Each number is 500 + 25 x the weight over its row's rms, rounded and kept within 0 to 999. Layers, rows and columns count from 0. Numbers have three digits each. The size before them is the row's rms in percent of the matrix's.

# layer 4 MLP down (transposed), 256x96, rms 0.165, rows 203-255, columns 0-31
094:493499469551498486500523466459493498533498482519454528470494418532504500541455500459500459494496
095:510480493494485473489499463505482488508504485503470476490512508456505505478499479514554490505494
102:482507500468498451533496473507512533480474535486520505481487476510512497533452489509511548469520
079:478527493507469526520518473497497525494501515492495516522491493501458519486482536448490486547513
104:520471526488522494479527501480471488506510494492511517546533484498477500485513488487493510521504
100:527509507536561532540518516535497472499476562454502536493488487522467502487483488501519536523493
098:538530476530476422533495499502493489509508533465513512500463468519518560496485513493470482541509
079:521506495518472514508520504503501504477443478457507514525512434494504468473513465477516514522475
077:526509450480469533499468498525549542485527509497491457481487488528464505508445497531459444492497
102:504561514486528548543502510529512517515513529505499519499497484509465520448525509515481558459445
096:468504519506463485515512504494490517492511524466487515493499512519483500465468498489499454470536
105:508435495540490531502562500486486487472496462515542481496423532530474496525467463456499483482499
102:460532515506500554470523498575482494483529501518481485487505499557482498548524502479518456495491
095:494530507430481504498564523469530472529472494531500532491490489470517492513496522508502513504452
109:456456505548500534524482472477478517485508491492544527493480476500486519433494525512464525524503
096:503474555494509468502523531515536473492466519520510482481483490510530498473543481507524513455530
093:501540492504441436540537492514529519539508498542486523519507469538514499534520475531499511560497
076:488505499523517477505521531502483490511497519511530542508512433491511531494536554481503532478484
101:472494525516531478468449467497473553490503560487504497471541509456497467494490521468501500546500
102:498472512513484517461507566519480497480494474503543514490454497500492497490530487519522504495526
112:493520498497486514529469525457539504473479508489460474456484490476512474537507513498524509480486
110:519461497483471523514472469505530549559497489548487499547508488501498505504570507527489475472515
089:509505477507528498478537486502542521460523511485485530506490510510488480468460532499518477480486
101:495507521475525521467479519514513486537478481491524490500501526503466520472499516513482505489526
082:480516534472498553467482495526521532537483513478501483503488482529515500492525489502520510492450
110:508462480524470499494520491533478468535487523532475470481543504502529506525510511478484511489460
087:503531480502487541505452500509451526525490467484500507523470453515448501532461541502513478504506
076:483513475529503488529492481549529479510514517492509533470485502512495498508509476527530483521486
085:492467500498459533489519466526516517459494466528530481506491514471533469509507555497530513515468
108:450537515513457544535491524525451525467494546511482533517459506511442496519494491465502475482465
095:477492505493476518549502516469515511468517512481499460486516508466520508486524474487464525502523
089:487504476464510471513486531536498499481485500521544533520536487468478543472488535492464551479504
109:470529483473520496522513468486507542491477516505523485474502511469515469504443517515493489502520
112:523512504516511530510489490491512506547456444532507483493496519477538522482479527475494488459501
103:459552453490482489517479527484499518534499509511508516514523525545488474506504482535499500436512
107:495476522537468450543505496548467500461541512483487492503513473530515492469559543501480483527449
082:517491510489522470499504518450521528484471477510503510465487487522490460522550504504516550436497
100:497478480525444508468528503500479550465499554498483515486504470481499515503530523515523458502509
074:499532482485476416512487532489502529439459482528480474488522475483495528496505482506531515484483
094:513511475506567562505479511484509517504502451531516559523526511489532490505505483479495498485438
097:499455511520500532462526519534473486456515484521498508500490482507504506521503498487499493546513
104:495512477471519518507506485495506489511480481531521493509536490463509455526512497501519521488502
108:478461487485502502497511537526521508458451518478537526545543517502495506481470501472511506562531
076:480505473547520425533510561536508488461517523537515536510475484482445495482535485491512493501485
115:479486481528497475524495536565484490493511519530501491484480482538471500490529494496485525515546
096:480536520456480569501524460454498506533487489517478479557525494559537515494451473501487531510526
104:517489496518525531520473473518477487549490502546460435537475464527498484461487474517529483497481
116:509438496517451494519461498498498498515498528495470528548491480519506481520470490473472501499483
107:488479474515482493497506537526493527520458499492527482493504539497503529524519545533499539481537
082:461491489496471499511498478481552486472478522523521527542493474477501498503487509473501490479447
102:533523564505529573477479481524528511506476504521525496487495488470495525490512550430464509496530
111:490481479484521460501468488483495517534502542460473512510465518475503499516513473495493441534468
090:538493520492495496529466492486473489541518466510441533494511445471538482518510477490516483484489
# layer 4 MLP gate, 256x96, rms 0.282, rows 204-255, columns 0-31
108:520462478507520545483521486471524475491474514510530524509482487466506524536503534505529526490522
095:551512526518552494513484524515494510493473468494492545516517523517577538446504520489537478527529
082:490459533477531502489461482530467519516471470541500497503517497462486480497550495530532493479472
102:521490504494488534499477534455486499472499526467491520477519530464512521490530519534487525461505
098:493477504540471512500477517483473496480535504511493476445513494487489495521521522475464493479489
101:491518455488509475529506502500486467517493521468478493495517474518530517441469487476521503515497
087:527483483508542527521504493525530515503496495457438474464502532508469504505480514520497543508453
084:516530503520491513529500480526525534507482503512480550466536438505524430504496484486509498474502
087:524512494499482526526504500514451497517513465520527522535542492461498493466499519499475481510488
103:459497474514508509481506495490480502564499494502479495452495486523486527462526514523520505472492
102:511447524535449468462479492499504484493537496479525546462533511502527474546528483507467501460536
102:485515519499507493495493553484526513458483516470500533555506491508547501494490481503507468511523
109:515479487559502513479532513521481524470516483494516531454507449468498518553514471546461495505530
110:525527455500533499449475555473490509532514492484516537518479486486474508498551487528488518500542
102:521498528481511463493510515491486533464508518462533511487438464471529549522523512496522494486495
095:535496502463448522510566514478526570517492509532493494515525464521475485549487492498504498556495
065:496504514470477488503486513479552511490484503485473477492484574540504476525478505520530519534527
093:556473502488515488510516489482526487477524482478499525522485539508458489465506514506512511506489
094:475475515499526503548528454453499511529481507509495489494523509494477505507521534517509500484480
096:508474465503530479500558506490460519489489510499519531499492526486571462480438475528477471492521
106:488527549506496500496480460490449462541520521485524506518546476482527500457501526490514479483504
098:525550526477487500472509473483493545506519541503524485503523507497518511518565508506491508500514
102:495511487527503473490498480467503477503495508474494517482472546506511526502522477497467496558530
096:516492507466497576491494478505543516513483524486497502492507491498520523513490493497520518528470
097:542454513500498474489496483480511483516516529509520477516496490478488495447471535554490487486504
087:475454485455475507536506493498489474480473489471508492492490484471561490504511481482458527454502
083:517532507515485503458439497497489524503488484509499543505539504509519482517471471544499511503523
089:486527526472543559496542490487477517446538506489498503467489481493464511505461531518532489475546
102:487485494472546478491485526507535495484476516501555505474497433493522523489520499522511500505497
102:456482446514532480533488509475500501520478537515516487503506478489477471504472515474477457478548
105:564528477530458538512516482528438511531530557505489530513486482518523478496557517524511520515468
101:507455520477550478497497473502499511479478501493481493511477519452523537475523495504486541486461
109:449516526507520529476545499495504492518480523468485463503498478514491528453510525515472508509491
101:558529487508519535491512505481511522451522526474495482472513475492518470471524494537436484530511
108:495492505497486522515472483502499519530481512504504518496478527530496474460501502529467521462509
094:521515496475453526496495516466509524533510536481487511493495508523492484564485523479445472497501
098:506480508496525457517498508440532497492507481493502529501530481447532467525491497466471479523484
106:492500504475489501493530490461526508512495490515487510429517508504532523522492522481522498502490
097:479515488502519490480473519502488495466536558557497466501483503473456491484500518500477502483470
094:475484500534521519502516463484521494507480506529500505470483518532486472479482502494496520577502
107:502545489486495523463534496503466495512550515497461510502466507509490523467497505480508497451523
109:512520557503489495465498595472508502536461525508503484509486485515501477484499501464494549554501
091:491506495487483530486462514470489486483467521528478496438525515471516516527485523457530455504522
102:541501488479493543489493506440496472525528501489509489506501491515548489474526536538491486502485
090:519519538474532501544513509522476506537509549492513561501538504498474482490511506501478540499461
105:498510492505434519534514501523493455506544510477470547452535503471516518497478527527511515494491
103:474469512486523516533512497501501520459537488508468555508480498487539513507542491469501511509490
114:464497538506449514460507510532495506497541519551495561465521502467483517502532481458505521483464
092:488499487456457512498499507467484540495439550537503501500503475520517487553490465484534471471464
099:534543557488482529516526466498462499504455515549509511485525539472473527454494505516489479456515
108:495486485498461417506504486521502489491474504511497501503516470507435510512532487481486511488479
105:516478504502480504455463520512486513544491501514510526444505475502499490478545487502476505478464
# layer 4 MLP up, 256x96, rms 0.298, rows 204-255, columns 0-31
099:472441528518478475508477501529492543496475488466500479520558492547504508520478503458508508528496
100:526512484538477495538500513479510525501497493494484497530545498502471512504489477532474531533477
079:512512483484513528502495463511492485524484500485513502461511524469528474494531446533490475482473
101:478497509452503478505505493502469480442536488493488477481547475525534475450533491501513424509467
097:528463523501492541494540477497510531535505466513493507493495482509492512545484500484467529500509
094:493506530518528501478537549505500487537485470482492532509522530538450498517506514535463515497484
086:508519480497497461492523489499509534478515501537508470512495563506524495515480490516471496498495
088:487500506510497530463515490526481509496476516475529547516524519443528502475511455516480482487523
093:469483514480513449512480481436488527495495498482483426473494507546513518526528518495518492473518
107:465485466525467530499512502530533478542500492520497468486483508497478516449505528508510512506508
100:527497521492533514494505510490504574530458519491510495476492534465476486513534537488528523521543
104:463545503476494491513545560479547501480501459507487515502542456521522493488500496503534512527473
105:513487540483465499491504479463510448492488527494498495521481503544489536502516524473543495506455
111:499493466510493489520510475529526466510487531466524512474454482519520483531509538510497522496503
116:488504468499479509481504453522513516532506483525479501477542507506464450465484523485489525453473
088:545524505493497475505497529519434469467515494445516468498565473454501493476489476483482484490536
072:513513491512532528520522510481505510484542460507448496488473520537478503479508458511500509518530
094:501520437489494474482471510519593503537508501501506534479517499518519497482493490538540506488512
094:520523534501507511470461479461467472515506493511472500531496526528487506524448456485508486498490
108:508530468496499522497471481483517490476485485497499421468461486514440479498522473494507504513471
098:519476520467482454492525497494502504505522515489468503566477518495502497510490497475477494503521
097:472510530530485474501467507497521488497525500540470489481494495545493457501460513480502524456515
102:505528496526492451488523490549461488528524502499500491497499496469492529530497517513477500496491
076:538527486468538511506503488490508523515467525498466471484515504502454510484514468499496495520508
110:473533505471485513511529523491515539442488465519483531488507546491469502505506569473501495532534
080:476493518472458474479473514486520480461450466452521463507479473464530497506498491484479491495517
091:470523513487519491497500500505458518512483513485543492576527497493488513478511532479501507480485
088:456463494521504485501491478491479479520470502489522511488496488491515500439489500491492514450463
110:551490494508472490455517499495454484508538515467501525493484553467477481502451470514520483499456
102:496500510477540511511504499552504448536459497541476493499524550466499500519492534499498469441523
103:492506488471544513518518479431515519511523495535484477513472483551495497479464462498537505532544
103:502478514519527528540474530530491458530516549507543499510497507479474505478546454503535552502491
108:520497473470479497521454525493476508501526479515480513488494504473521475514521511499516487472502
101:490535506528493481479469523463469475471514497481456479510472494517497473497487510474540486479520
103:493489502512473464556465515500520495483535491495518513495473505495501508467482514503495484484534
083:492502497518472476510467481515462536528496493510521484539521479459492531473499521472439477535497
099:466474455466480502522509487518477507502484496491517486480530485555502528525479580524521540462549
095:428492496480541450505490507537524521476507513517492491494490503526533509491532463525482462528513
091:545507489480508489508506516543505473481512508521528518521498515492514508507504460485520477487532
090:480510504527511495491521522462544508477483473498482480466479490492502482505481511475506472500496
107:508497535496485457458519416501510507436553491479485480505506485527479503493512479535478468509506
108:523484499539489504515498474494530478514495466540456531483498514495467515503485486551538428512486
088:518498507463542517462524480440507534510527451498507496566477470499532526490489531510485532490457
102:467484535508545537500505460515547462520481472519464553500498528492528478527533501514515541489512
096:482504537516513493492523504472462492535531465501526518548557457477470494497495440518504507473506
096:468451455484478499531477514531515445476460528470474489498535540483486522514496549495456522482475
111:466467506469467475483475466501484544494522492526517507512525491516476504506490498465502461480472
113:475492498505501531565467521520518526449523510500524559508482505483504506491496508459489515478485
079:497523517523484519522496512521554469540511520524478482465507498517521497522525522515476523549530
096:454522502555521481558526540508552520498517517483521489481505532521517519549492520519509511512495
097:475507489452525461480434512493496473499471510484472502527527515476487468593538497470493496485525
090:481534488510539537475496503477498470512477513483511488500506520470508499470486509473463543540484